Each number is 500 + 40 x the weight over the matrix's rms, rounded and kept within 0 to 999. Layers, rows and columns count from 0. Numbers have three digits each.

# layer 3 MLP up, 2048x512, rms 0.113, rows 1586-1692, columns 256-319
545527515526443486539503442467480457480463569433466478445485521525497502465451530583555545458435538434482510475466550506488477510458550531456513574498496607496535540560538426445493527494476515
473547500518510505507568516546523450502511577515552482508445510488521572494546428481500534453506540523543438478490395488565544453533503497517584556456501527444602426534421445531556488550478512
549451505518538535579505486434444521464529504431477489496521505518570431506495557457575473478502514525424463545546491580565495546466529496448475490541540507534518531551563503472538525509517590
533497507517365500473527508472430541491483542403532478503481486511557505483500512481465460545472506548448517493593490458487504428494533485607505395483502477524457515524457450559484516474510494
496574538479508580535479521455520426469482532499502561502486513509416482516508480515456552446611427480491438492516510412537520504540506434514512489437525468480455484471460552486443446459469544
421513474541531506450471510490487489524601472522554432465536516540556563484476524558529506542470447460539436541536564453539542561538492523465539500550468447509530497495455535471538460472470491
446482453481477504502479526558497488500535496452527534479464494496533492503480512499508508442521514508410476469493514506490544490556540538541484486489496496596537460546479545494600505484511497
545512522472494563473485536385493519444474527487574471435507452497466541463467489463466505533532561495423622505485512429547561553486515529534471476467462477479511430508502490431454505557493504
506488511507512473452505525514548492461540552449450525541450468499483466529511577486541440503466505487491570427510541491492507530486448476530583567537544489534422471515514548542504488535539534
531541524499472497546429510473493494561464497570536399500509434441555579512525517485588528529565523517513509537547474418489474488543596527520460410543488559536462459453437578485518475486432456
558482494509466548532520492567435492520458467489545487478563428482503474511431522428485482525485501488515527467499504463471517538502425550516521520451521479489542521458493542496545516496489445
517513560499413546511483463497481497430523512493556510504450494444463502577538457474500441549510550499541423508495488507545463478585520529511469521443491476478427522480493480560433483506420449
479516425493485501461477572557504486458541488528472528530457508495437447514525462472453524539548490516456514517568427382410561448547517478503555462474467513550452483466408514507489531437575486
519517444478523503546544464538461478558475562549511485485471489531493490517503510575458521470471480493510528446493515464528488486529437466458455512502526488475460551551527560477533487491458474
523525459454446470571471476542484482483513521497486513511494495506492494489475533521484453526442498512598541467434493537470518506479423487467569542561469475470520433380517561465533503512422508
515489503415457583501487517498511501390465490429516454485536473529514475469484463517516456484461531566573408508481479555499528441550555510438481463499466532489500563477467464468489514511519489
526465579513454468455525531501510431498450481488553548512523503569510490502466572523519516454464462470407489531531511482500482489461486484563461550556416515504503509484469434444500468496501553
515484507528511473517392493473490488467554517500410432513504461540480495455475510478438516500534517484456491516467534545453445497518583466532501549590511556506488533582516500527604513461533480
460563501509460554438554528506492549466453470506485458497496502557585546531460500496499543552450492506567459529502538451481433559498487451443507506515444491449530495537475487440467501493461527
558497552464449467547506492516497480577498466525516475544605454443440478579515488489509571485524509557478459443467579445417501492541480543541471568531538516450426567467478554444551546467645504
535497512519514505491531522426520473582515576461529529571484471517517506590460485466552458475615505608522471571436486401575554512535511495497461531520615457497569439478496448454524483497433541
444466487512498514546550534536450537549547462516542513540494493476516563509457517542571490473487467546443430570560495483533547500527518516512460605466505430461464530586456501451488484457527536
497417552537600515538527453599491500513539428503418443493435489527477488476514517598501514526554508538488541550505577496441447453545474556536494468529478499459506426522551475551431521470577451
415500505478456505520483472527595495542523551481512509554425497474542478501527479547515521504490534503586538476411556489551523559518521491484472495492515514479452523509502533526502502483484503
476508581491539525538553521516455518454577512485532405520525562508450587472477457534489511583557502534474476502541535419497441529504503546526478516477477495520529528425548532527499518494504534
512450503525518550558433549489451565532495486509427518526493489470498453645549476502523466522564553524529478502477510489494489499508542522534509569487499509543433504460494462523495481490518552
507501412525443471434482467477547478471433532556569475544532509542481494549522463494519539521467429496524472486471561553529491530485525505483523453566468476510462539540479457518492522487522482
465534571460502519481467531435535495569537517584442483562532501513546577505516463426542395417524528478511528500491494455539512465502492451489532492553441478481499545528542502556528483488499515
448555547483497516465507487525522552536466550491515430491490536498459478514501425495553512526516512457531476558489540468489474419459431539508481510450522446486405456469442453490489462454581492
517576512519468532577441527453483530519556468483530537437552504484483463490517495530545533476586498522457397499500492585576573519461530435448544519516410490561459561493493517505535478442520500
517413501532491455524570476516528479567503526486564502497513553502457495524521531501511556530450533571509481512532495360501571522457512525517455477479500556524490534490511539495464532471490496
494562486542538484481514535481455502536488532512524510440461510479472477548509485492593487519443528477459556519504500524508522505525498507519509510481535499432503487542506493444523462448495485
579549455560505456531405454471529454536502556488468460498511528535447450530538513616508520528467543552483498541487513496490525549483531618553520520442485465509495469441464509487535476438517588
480469521475442510520465485513538441490531550479493493530506497505505488539487505527482527501489420536532487475448491465436513474528514527490601467491509474458511478549550564583536557488482526
552450485535508516538581511494527522481472464449452494487493516440478570548495455483576512540537433551481468529538540500531508470503558509452461510543555510536512491561596462471419493469560538
485489452509521532508503480506502516519498456503549559467547512540433519549560511476452501496430500489458426580493503502501593439499498513428493470508540458437494529593508540494401418511499496
467493471481478550564536597522540538553490548536469494504514492527449451457556486462451536480457512475443520469455524490461601538524550463493428494612504585501510494464481548560440514504588547
556416555530550475546464490499483539483516444511447499524549458538472523535568488450435577559530510531512520464474487500487466500458482533489476538519512471501514485490442484480488469469424557
497553560432522482500504434542582533541455514490508471482444545536532488561423509542496419503618479466539503411424459507439501555458504480436544476498476560515565543537523451461540435491508519
457510444466438443483537484478558480448478481533446462432549518539487528578567480531475432469497521546455534484501475543530541436496524507448515516527537516495497502558568587569523534511510395
487426499479545560528486520480560547506483520477471516559498518500418549486514501494508540450451502470486482497543532502520574456467535476525464535571535479457511472484570497442536524471502477
496547545483605451546464502448463517462458507483580535513520545522499532520535478494423558470504505532575480479464490499563446460480470462482484454505560360497483506497501416495473468488476485
507478534473419499539523490474527465497553511522477460395437451486509498545512448551547483510477460433512534526505490568528515486563485503473506547483526533481572500515492533499536450445450460
430497489483435495553454492483554587552517514498470497493488530472551570495493509511501455499503524451501532528532479469521483454519477413470534510503514546555500455455537491481480476513466516
444559452434441508505562504456494477450422521464436521539509528450513486553509485513519526411529533577502492486451505464521523556458451483535503491515510492450511545499449487464585489430484537
506537536485478570541431497466504515557523402522479461493471580508498530591499493486446528448508587551528467526526430485457479468508533474439526452439497479472546414478496503492507529496536494
540463537542442416480504443498510528441533527424549436532530527538485482531414479533540468524479410511446459494540520542474455468496487496547496479469508431462530543550461471535430474498499547
520535467486510447499464482541521501431580559451499499495484460444561526535558542406500497441557453534543483484505483496508499497506516468508521511521507547458481507487511483480548493511505507
542537477501515503470561469505473532475487490513531457477498489498510463540535420567494497562427497480545550482503506483450547533527494587478546540499559512481523532468482530539570475466481532
497478498550483527505489487482445443514479462502480527504486568484598487518470449529524452571502472463594418481514426467466520552458473566543491505460454470466497449472508510486543455513518500
482523479465562453596495444510517414513531578533463436506508466461508561529506459493476503446504464410456518462411575561541431456531525534538451518540491493487441493510470560525544528496517584
501449526554554485543531541533549523454541506496423453489524470447510501449535448471588528486483459450530447530487492442578509511491511470552524484502465529548468490470483576426523466604462473
490448546495448413562505575529542500488462522598495507518596488475525525473507480481534581545530603518487529483521491550477482499497535524456415500511544460459500475523516550399535489495447517
430560469549517481556518514446481523401456532504606473519474446493512490555516477518516488438507532512498448588515530436512510552475461515507500518503535487464495491528522526456496475511500508
552484613567562441489503491547500533483527463511488515490487527557541516470504520508467522489496491448591487471501422505461446526515512541432493541564530555415518427537502511580471478563486515
524449525442480507519438558594518467487457474583527476442499548516472525496533485553519520612527594535505497457562507537486569497493467452411508540468490440475396530425500530534505584479502489
561417438461498540476498484541460547560467514488491503553514450449571484476501518477542513456480500461518561482461558488452486485544473620491431479530453489538548434501480521476514472527523466
513460571496550480545485424548529482497509536493478511603507481549552486544494508522522410463399524561499536463448465502517460519459530492507565503591474521529492490441516497488554542463514472
523462519517574425507523459535508480546511480538539513584510545583497486452462491560513436500500523407528483504584511468477493414511510455461513445462465437566498524518476446483500355495506433
455463539569566532474487445490521492549492550441501498523488484557550473454526494464508517517528564485455482540491559522550429447495528523519458475504445419475571500568450483536446539442453478
472475500507474511533489490498452510494484486357450512544525558490511526504458557592522535473504491548535467523562507460548489524502487462446454478475509477498445449462493490499487490517548504
465605529451479516561561515480524465513524410455447463533558503522532457481482483553480451520553590518539500506539499433496539500519553505438426461480451477496556456543438427500557509450480464
497474541479496484503508499486503497509460497504447568520482486533494521480452549500549522492479544468472532460465494491513511501450485465530520548536441554584443507462510487531519461501485496
450581499565517471487501535609529515507471492512484487563430415494491455495494546488509521516448560439434461459451528496486480588553448484436506558501474533559528505462513463470445568506601523
576459556492520527488531528530489480531513513490476522508590490499449509467566516513576501492478511519534468548505534479521480467597481618456469494512438550565469521499519522509520549601509484
503563464450454565587541484479542479515544458502545445548500448466523436443493524560536498512518522553566482550527479519465440514524512532493521406407479501492537526459501453476497444496478527
445544542392498510489453482516516457502487447447537488436465511498496601539450543456544542517513453462498465520557514563485517493488463446498529453537485491460474443551508457439483487585559399
577462521511486501485426499522468504436539500424556579534548520556516535555454478549496508491508511543497469430426491501548492548478543454517466537463518523486571398463538561513538461479561540
524469557481498485609470493442553534468494562566500503427499593399463562513561449504527545436525491537507525541435488519433510499465558619513595536510527469495502431481480491514504523516411509
420472403428514438486530500445482558457522456487477486470455534526545501520479545496489565434494470530497470503483477535517476494483462483486487460492483522476505476454495477473422469474397515
470557489521551552431528559480491475433438463568503540568525557480529475542471503457588547487482496536485485583474452551482511519481598468517512427437491575518479506502440493443511487541454515
472510458506452506496538490493533545495503517498491486473547540481551447486424522475399499457476537502500443357550483527549503505567522458463531466482441487451476499508483477468567526526476457
528470507498501513492525562469563434437524503513562493511453448406497504546419453538500535589513492545514492521535515551472491485499501478539525522511464514536442490478499527477470535491440543
503463537501448493550549506596504570538474531500522526539472503522509556512514483408446449518614449517412487545518435410584526518575491463612440458529562479507553489530439446522518421504539474
466550519473493493441486586428504507474476567513527463457515483453484532476540528408482551516485452510528562471509550540407531499528552460524484416494565530466465493598494582515448472470484504
504460535514510536467519507501415534541526478537587520502507445526525488481488438447507498476507414514459541535450512437490529509540549507462514509525484522544444542531576457471508533487512503
477542561531488552439487533481563517476489547486469512492578483517512511492560458549492460554451507376521458553467472509527491457516556485491537505571532439521498528507520533503507488471458533
527525475522398490468503533506499561506524535469543593501502540511488474545543480521516528450470513506506471513455536495518530474454536492450538452471508521502503515517494477537516440486493463
438508450525572447654425516543508519538540467444446415385543456540519516500435459469520468509449469463529576496470529519462530458553462465571532467554445458464509521586464522480479510469514529
553534466515472479425496429509449484549489456496482498485467540493452565514520474467548534455484549407522457442486532420530488493503450560534600405501492473500506478557508501515536408549432498
462472504565536513461465518463522431481522571489504459501513492577520444540514512502537475521570473573500514488528542485521534514553481528442459479463539540558568523548581489438589509523485510
492489544597596530474532488435561503472456465489438544437491531533462533501511516527523454520534443488484493453498547462447453553458521510539508480567566472453518514533482542463522465529568506
471504529551537465439528474538528455450534534465493526403470469491458457445424473462534544479415498527516529493476448488556486479505457440501502480531489472522517462502466505480522437478442422
484497519505483516548493508544507574522472512470541495499549440518487511474526492431545561454530531480546506483449431612573498454576554529515518548517506551492501481512474500507594476455517527
539465581518512498530473552510487569471494574425573459511603497503476491464520475492525528385547489499538523548544450412571428527424471605449482552462525509523500499610476515478451527483505495
558542496564565521514594514529503505503533485479501377450446481542474518612549463501501441506616487474513533529594546512475517485533501534455447571575534521564609549498492450544549469481465485
556477498499515461496486468548512456554463445503471485500485508533516483463528564560495501445528526480503540458562512521474405465551509588499556512500471474513481527499496481499476470499487507
397485479470440480543447502458499462483502484470527472549531492544525375498509444577449497539477495477459526487581545480536514507548540516436583492495468494495516487484547510511502549569515504
471474544489494486511446473488487426489546469469475528493468513520432522500564463487514505533511484515551553482495472487526448488462513537554517457512531551508456491476501485492449530470439550
503509496480425480487495499485513518492445564475510446535468518509499461445550536470503496476428573505475520481544488503504594464473539507513529494492492425482473531557500534456473513486553476
456486509502449498477499499460487455446516478503486499548537493447484475492591541502502527512548538532606555549543478488510609471545473537559435471477537486465560507486441536502519478471503514
535512495485478529516472518541522464511529543514556462501544504492547530510496548448477420422414502484469520518431509533501540485404447563534509555481513487514440460453523537553458540511455590
523583515531515452532486471512494457450491540440498435585459503532454529557530401545528503506495493530474501547574536475519485563534489533453540494613459459481549462508527505475445568488420482
521531469475478504483511547583486474475470487498490496505443447507539469542534409570506510457623506550471467475541484479562459470505510493450488483537543560462476452592518617525494476510540483
498478448503500496549488413506498542455488496483480494468478518565462494477474532543455547539438539504403493534550500479512574506497515466575481485507429491550487487455534558490537487511469460
522482534460535531542531532511497493490550498498507500519487485508531496482452503537485516517468556498508457518447492462525479552519518545548538531517482525463492550442538437477460468558460539
488467418472484458608524485488460524522524510511516430520521459463503448512455597519534458530468583571520515523546500493505463501507529502502528579421550509485511449440556422516496558523421460
514555480456437496483504535512447521523526549499540518476467485479451561503504548513479445466516461557425521472492538414501556556433411459571539502413465540540462496505479477487537507520509499
528453431428511433424475425513492529539510484476467550529533469474527515483481426479543567577500399476467559467523528532514516488513598523477559506509415563501510469567530491442500503556521515
505515480538537507513500550483525535523496506451437419482490445487464504535472412458485512454603519494440496431517502493512440434536449422487464513477489439521514476537495453451492495461445460
452496518485464539464518500562444431431504483494512422540476556469501508489552452466497499550455407484467552416516525562485491535468490480496468519443416389496482522547491597499468469461452506
496491510464493530469505522507449526514497477444555541512524468454472504524506472548511471509514496503493469531498465477570505570537523570501453533460455477491409474505567419506469505491576555
486470453528483523488568467549499472503457450495551471438486522492450486503412562515484519557519491544557429449449421558488476533495517460420487467534536436516493476570511548548509491459463469
517483501528412480532479484507446457434549459467549424455485466500551482464444450512571514527451438460517495435498465542477466435468580486535529489481518551513426483514502488543538532558440451
503541565492490454494538500488480529420517509485497416536565483488482426525525501510561512497599470462490515535499504487452512545531456426565531483468460543452479497451536525477468599480523490
464391526591500490568501550454528486530460501520441482466546455543488505459511548487497521538568526490519540579473479506457503532543504523479479428447529481522427468486553533476487495525478440
512512566502532542504465478441500472524504541466514524532451469493426468550458490518558530479519480553496545495492443466393505467503492532568465556459559536503538546540504528480453486516485514
# layer 3 MLP down (transposed), 2048x512, rms 0.0553, rows 1586-1692, columns 256-319
523545592543446482483481493496462490474477469531467522488513492479516508437536531532514467541468466494574493507500453493558504507480480526457494426508477500455565551514479440471460510513480550
468555536579483463470520520478563563516591526504516441462467504456554455447506552434544477540400535464457503557567499471533560556462465486465543421540486481537475503538527555516454561492443473
508571440537410514456407534460504432516455526542527445487514561541478481484477514431490527482524543456447499465442503424483385415541503529602493497525501482530528426589499546493452500484517499
523446502486524533497526485414502407538527525579480475498560459583496530520582470522491522507501544489501472523464516515439506562448519564489472538496468453483460517494484530480464553395585554
468505523574478422519460478492463456510476526582438518478537542538565490522520493498580471455511492457554546512534469515546534540526481545480497589526547467469518519530528476546522494526479486
540559423497486490526541529591529487516503610435526470473562479534503478508483532511480493485517472479510524494550502476538533459509460487389511481437502469461493524511505480544491469556454487
562492538531529456499519503434443549514507510539532489526476532502466508548510487524525503433521480525469525517491520474462536455511462502515522490532439465531464496525507476471508489445550457
469472570479526590452457480496600503501590492481528555517532504505472446455495552486496560480430508559501395530532456541450513573581484507429453427475483488496503533450540381530521507514499529
548528500493450479480457513474431536515506495541518455492525527488557534519486463519432501514503503550507529585415526512541497492512518496465464476490503506498587484478509429481511541469491529
516457503455604567477537478508497499532500483518536507448478487520484464533446510525580507462544463450487505433523502519566526571462511434565534522536497515438454497498469536482517445457466494
469479510478494538486490535474532532507556512582480532513445549452556450479559554543456448495521499551456543511443537531512502517528543519446470543501419524510554520523529520506514517487563469
545488562422472453470479491514551531533522517481504491517520528512455440429456468572509555498473464565517473505574447528515477477505474469530560499521458522458486495531439532535504537476548524
551511559652584531507568510514513575547516585533437562552412533530543484539492553412466389515494481467469498535587555607540520477558527460452423472551503564481430487502571531531558570502436577
538517484456493517474492493527601548571502513541382552472538514512432418433428479572507452523501444466541520456530455514382546515486455492473537525499546523420529492492560561491458452519493559
447480532495484515502495519509477498444477502558517442488510543535490486514494466549488502548579473526490475498497502474553471497538527463536469468494480515513545539483545435492475473556502476
523515518518515512470453524511500472563511514506496517497496482483481550519414494424490457504485501488476569434522539561508531479490553566516425493511502454467511540453482443436506474447445440
525512553490462576509474415480489422530496518500506519580477456444472558458490493477382560484444426466479508492530568469498554454517521453491540465497514461435580493532484503497497473474570497
530534504520486448462466480510565430496537532488552612624511468475575502506447454489477541446522544532532477497477451575484485511499506577496545526474497494538521546487564509542528491405428477
423460394490518428539432552448495530550511473443548431577527560454464595497499522496517521478465521522450572533470552552576618434521534479509452447516484563523489497473490477454542473489507477
583481545508475498554497457533488449508443508485452524492487502544530495527468516524505494500429463476449480511497471506516475475496418495528444472466508451508517534527478511493511537549486507
538480565522504521477511513524442530515533523464504550492443494442571460522477477531554500525492605516454469425545481534381522559550462440464488488535476561593522444544499504515450501469469597
455479528505524508488497529460430517496432566490539580508484487461528479519489485455534412563543496443595453496515512582468476532495489445436475507532488554559468484475488509486529466447483507
552459526519587487530563456474485517533511526458512479397562504514470482477515482513449480536483484555471473509494530485492531555472512468471494486445458539480465504456497495475451568481560548
520496477464497517492503533454484464487510446486528504504519527500457481467449476498411487493552461532467465454539447577494492489539526480483504468465484525512532539485408495467525471551487455
550481493461454484524504532500481417532571525418466535450466448475522510496484438557575493569496468430498499525516551469467506529488490523483377529507498547480560464503502532468547472496550488
554502486455488489505485454469545537524468522462475516451490457497515462552551474507516550533486542514444539510501524455514442438498497476532475490511503521543503504499501488496504561473448510
465509527452561611469503549486473522540551516533530532473564453488480487520505544551547451532502556415486517568448551476484485432532461522462509514525489518500581479520494596476504533447519528
471469497497503455520487488469458527455444468466537462481450499441502464492536497508471486486508571542559519488558458483413530458496525527601469500417549530456498549499529477499544427522488477
418544472532472379480495489526478533513529508460491562527453502523554528459551455497539505560464468447493447492554455535471460460449511483503527450489528488451460443481443500509546436588524477
559488462462497487476484507560589533422602485471479577448527448477518587525539425523446458504480491607461481523490510580452481562449532513454484567450474524526494506419481505482496487503515477
552473508494506550537466435503547450453525560447459542440535495566509533531443487531518488547461533462512473497476501482440460518482442515465457513492439494497522521521431477468565485506499509
495542556490474575551529508451448490574497499571491437502550522466482482463492495476425493583539482546531495534502476541488471495597550464501470508486554475542544508467574427524522503483532451
514516513478517501504514413484537512532532475607580533511512481438516484505495477490501512526506495490507466514472542501511524464543523499532509652494471483423434458520488529470504518455426419
514523538533509520535485509466488524507455455531484464489495515530498509483463486474502437499523524514488495522595482474490469480510505395423446523483515432527503580447520466461533478549518479
518513540428483516408424511545477453468492525494436485515440467514481494496485514473439465528494475502473526537504488481466474489522493490480551519486463476508536506504538470482554496517507529
463536454504494492506523505521503480535462464486510487494506495464443468496491474519535504482506514480487484587563440500494526501456494520432508520530461565483502553480528479549412597396463495
484515535510515441417488515549547474514446490498457527483547533385473523492483520539552459477504492534520603462538558527498486490525429572552513533523476402506473471527488498474507542612507518
512560470559471524498447443528504446512554531461530464456482513466521517422515477505508485496466502616515457503477502534475549531510475541515522477468544557478431518479539562464549480519505482
496487461535496448541511499523492567498446513485468495513496478464540588484521486484597489442443443513477472577511481517582501451484498547489487467411553457492485500532454496520506519516489570
551461507494458494450506407483528493557446425523564512514446555525441565501449416530411541455511477503520547458558525495491500496516459520593487499479552512512516546473547491530483470448542531
511461623493478541518519514473442484541503472467466457498593495497517456412555560497474516506523462508516499462533518533500511465534461493505554494499503484497442453430486437449486486538492535
526509465569521503438470503518469447568497475577554503532502479451506523458419537540581503488505466490490528487567532489555442438526520645504542490531519554562448451480493564560482484488511577
464512458551479494540489521526522555454453530425468531520482441548523488459485440489580517454518570537505455467526543528543519482480522518515507458536459542460409486523452456515456463455479444
512466499493471504470454441503437491487424417551489468488537477513603450545536573510447458484471526522458469416510579464537532482512438508526507455460460476490490474413522581537484458512449411
474454552535407516446512516485525441451522445441465482492544484520486475461551482550517492534537561545530497398513421475478550516486492478484557400576474486467462467442479469453448515550510444
473523527504518513488585494486500544440549399495570537538518509533575487464472459492510546487553478463486509549542510599462504473471521486524547475529496550510465496531455433426453561478558471
477469508504505562553527515474423498602497357430531509448547493461470475519455474548544538504441495501524506510399552411515485478492479487499491597496468434497453554558479462533490483480457486
531454490442503546548520535480449518482475534507525512531472611493526532470396475533472547458441459513522487615503470481468503496535556497535530455530507484466470543507510545519539541456506496
466457599469456534539560455471525461531557526514496536506472517439445563508520538511551492585470443566508469470542506498479475547451503503478481464481525425509451498576472563455434470551532541
455498536507521561479549507517554539539471432495523449545486509500493467472494482482522553491536486485542560521505507489484497456503512542509552487439496477527497546437512533515479519481522447
468524454470452579400524474540510564501501479441572492498512552495495451492499427471544508466482492603496415543440513459521533552436456470506497579539508480441450543498478518480562497536528465
468538494507471494496506469517494532505479473549549512468439515512477509491508458489531439508520515502509472494523534451488436533505501481528520534509506429451505544474444529529495468463501479
469516461523473503476490528519460519479489447528489511495423509516476483528497504558497473552483472445465467489485529488467516520434519464482560564462400532507475467515564528484428447517516543
499472506520497449475522544487502552510459528530501521455439502501531534495429484505537539460510501511482474509509525552501539515547534467445501470567519488504494497498522479515565469517450443
503485460519456453426474509471501448462440600453498480503494546429449512502457541518448462453446547496492520525483544487538601513456399441584533572521531458547491590500539500505535459500476539
475425550589522443477477498543493551460513507484462559530523414410570513505497474459492448532408498468502431545532510453538504445496552503470483518525546476467450551535478424436496596518437474
567559587519544471475501474465439502524501509461485489519492515509550475547523456447448514547494503501477520557541446478469468505520497507464497505522512395511512379530473504455507560468517440
445433477484501523474431482484398509522440482533539428497520635545489542598452515451496488478486499556466509505503482522509470468547532525462504489423501504472508479546551461463530529451476514
489520515498580423524569524528501500475605531413453468424497483504495529468382519486530563478491465473584476471478446516476511503507441632481496545532480481558536511538553502530476540512490508
545499528577551550466573470478529515511499524521431541565512563541445565481563491470431521472448516505507515529512560516512497529476467500487536464446553519485580520471502515464472526535500583
581501478492454485552468534624450495456423499515489494457402550496435443474518563495502575444519552554480511495516493560532510517450434471491554465493509471479486457496501505555486503490472451
483380475555536480508376532525521492455480519528557492548494556465462521492489488503531495506463516514519512490546472503547527501411420499523488574464532471582441412587532500491482470567494514
474538552500508514482501501491487491512601524491560441532459496480475480498534546514529559540518529498487483495479486473484501450503539504543466518509463516495464493455565510533515575541537510
484573482526530513480425469461510551459523449521532433412551496507549537447443477465443517490519479524491526550524520513507473487573506442537504495463527474480481562501453464550438506502501384
553440483510475512466489532525434501527480492528535531552538559503494422495462497480476528492511507448526471498503501574521485567486495462492484523481526598519535499513568430431558538517424508
508517499498537483447492508448435521513485512526452481482499544516520469418479477545501495499467549601530549521519490541531469524445498545479536455512461449568508465435496508618500543451504435
532508527517491462460496511528373510573500469512540512527533527454489557437518486462455483483576471435499526523418587478447436491513475491471472527530509586538519536494593443443545447490542499
534527496559559517521534504460470500524535531447521449464487555518510493525528556541500542493489473465490537487514560460455451493498500565461458448500507504479436458525544484566522534523486456
540521576520493529637466504534524491492497470472444491558464466465508471475494490429535527513448538473460475451529496521513465473464547487579479573502491507545400522521508558499494526573639465
453443437528540508532497547472538509535455536513492548524544486515494464487554514503496456494514549499519482515500478579465487486509471475465506538483502469468484498457553401545519504528442527
516468479428494488479526515415401542425506515550503497425446476478502505503491515520481484569408513453483469558527477490461467508577508445526513531425501466553499476483523566480574430522497467
476452525450544550480528545478462522513489548497474501524430494578484463514479575521478517463501484524430522487408537530504481500480490540515451544479440474547460489509492532501467525535520573
538498542564519530512492424544521463441459440475522487452522460551507411440555506497550504500501480495508516467469441471514479419555586543466498568545480519527480472488478520483459558456505521
503520592554477484485573487471466445416489496489524536532519413461544436506516440533523522532438467473541481488499456520512488519582507542450489419499528538553471447527551522486515463537502475
541438545650505557488531520508527484508580508517528499486536534517539511560568580482445444534504469548498481544473482471517518539461411506489478495565526459474563512507533432508504535494471506
617449474496517566534565486519528552461558446482521618488480507432498448503457474580507507483475462504528533508547526620431482491554525528482498510505442516549472483557563517533530507487561524
492541501579546460628538466482452432518527522501521552566531535561590425460542483503506489558465554551469487475470418496439501542438427476417480522423464499513444472497563498460531535553525502
465556498462546519484494454505502586443516415495485439446510497469477441495510504435530536522504408497469477523490444469495494517521501548469495563454542549548527464533522479547474568511438423
477459481464471447461521452462578500516505446477489506452617474516496572498487527525461579433458505548524465432515591527481491543446441529536539519488450509554497493494488510578530525515537506
456465506486476536543504517537404479504482512462481482428445443510540532460526517444492492522462449590492458522495487530492500506475471509551468522540505409566562487505519466482467580467567479
486530433474463549479538507442507462485539478533559526517487558511466542521399498487551468532506486482529480527481529544467506506511503474485525517479480515392542486521550528426510507483433465
486463461479528544529462516551448486533520511542437549480541557474454446550514495496505502469439548621454534547435615464457555511471491516441483460578479492473506544470449519442450551433465464
521477543446500543577507519438540550485498513501485489516468460450499468465515467547465466463516511432490509511531561538498483481503510473537492545453497493529517584451486455466476513485538531
470445454595457453518535453518502432496508511484461516519436423516565554461483476530471511494430443551495569562541501475474497448456460458437482536503507442425516472447483480499448553488505386
485540523493494545476464504502483486418481443455522529436550445506530476525503549448464443516513444446589507523439414434610548514499449540501489503503536526462490480566479436558512491512503485
485536509466448496490449461531530553519488561536561537574506544484446473397457495524478486516560576484539422526546611482499530560537481448510507483542536559496540456447524556436485509543481587
395506521487543522465486443462506470552469487483525456511520558454432506490471456421547495510476532513466556551543584511503472562508543495475448486486549493451470488500549422504542473506451523
538448475503457517523514476569500457498487469417497491484500496486542524449513519474523515457514462466497454485541432456463553527481509596470498501524493513470565517485501485483473538480473547
455465530414503532443520526510515539482505493445487517492421479506526440554486596483479534506508457458460521476478478463543469423473466614509551501517486522492499540403495496537518509478502495
523478451462463484499498522584538482490540553587511530491483456510521498444531442446515484427499549526515495526535512472520501447564518427491425405567454482541496501501516493501473496479494556
479500505474510478558484501501534534573422492511548551412495536509469474523470485579539411503455465529442444500468509539495492527539502507444500512549466580534545490498504446538493451451549516
531453501520503526493579485546464419457595452523542491495486488567449493471510541498472534543579462517436478490550447499598534492501501495481525509524521468454499472470493488511522516513517470
534488505478494493440497540505565540442500478600497488502486474493438561541472501471506490515522530558456464534388482526388506555481561486533530515447481509481534473442555475513510452583503459
476461486422542539415493452443483505527537558487469455538479574528631493444547498454560462487420511470482480554576551476507508457501511515452497556486560483529442442510420431451448513490473521
612466475526475496555424423478521542543451518508506525556538518515524539513468523604495392497507520424485478524581430544475483537554517523544550509486505430505416458497421564546504504532537530
520570498528492487546454527446513503559487481529560484443497615542492457493449485478516494470467531558537491538493523484484540489519477552496487523505548549501510545506526459451503545537539433
541483525590474490461476499485511483471480519420508437460511408470611491405563496523479518432566510421429514552534470577411421477429552478523520476492502520511550534515512462517443553531443481
517476468573517472592525470472534535488541474485518490430553467471466524548448490474485472564508481516537441511536478512559563483572452503522540526574477463478508543502573458490484539513572478
511445527464511451505506517566439488577511463504574467447423501568496494541542574462584466554517552492486579521562514455565464503448502456537424510545435538506476525528530478499465492497533534
465494487441504532587507527458460421477506455514521431425465488415458483490549586523517483514538508542510567513552530567548518573544475476557524539505461470488459454453522518465536530447450509
511531486505427520531534478531505472469419495510422501511525471512539529501495418529512482511551473539549460489474555483522465483466511497532515440457465487495571515467413509455550460536543481
517512482457478451442557489511504591542442481489502490543519450525464480463542493528499553586517512484541521514486442470550505521431476569545542554501514505517532477475489551515478425462530494
435441494501532503504550486481522402517521518557499463495421496498546503389434556546503548588522449505535489555552503526485478483480547476521489495440485508472543512503536515514493535548485569
448494505506459482391477471502524512513480520561479529479507504475501483471519518498522468459553490443562414499490510501502550467488580468461475500515463485485538486475437513479582492419470434
459578500512458500518516494507515442514547474462510440469604487496566486419489447563551526515479481514512517571468520441486460470524459541489541459505496479529508552456479533551546538490532507
480578441499506566573508455503547539516528499509513464583549496548554536489555404489535548549507596513444440556598564529599516560544523552554500487532480481526531547492592489496441536500501526
500453523506498555547580485506441449542482524438437512594526532519509537465490515566569530515516538527498595444448467406424400480438471447472465478547608512527520548519400444524464427499498469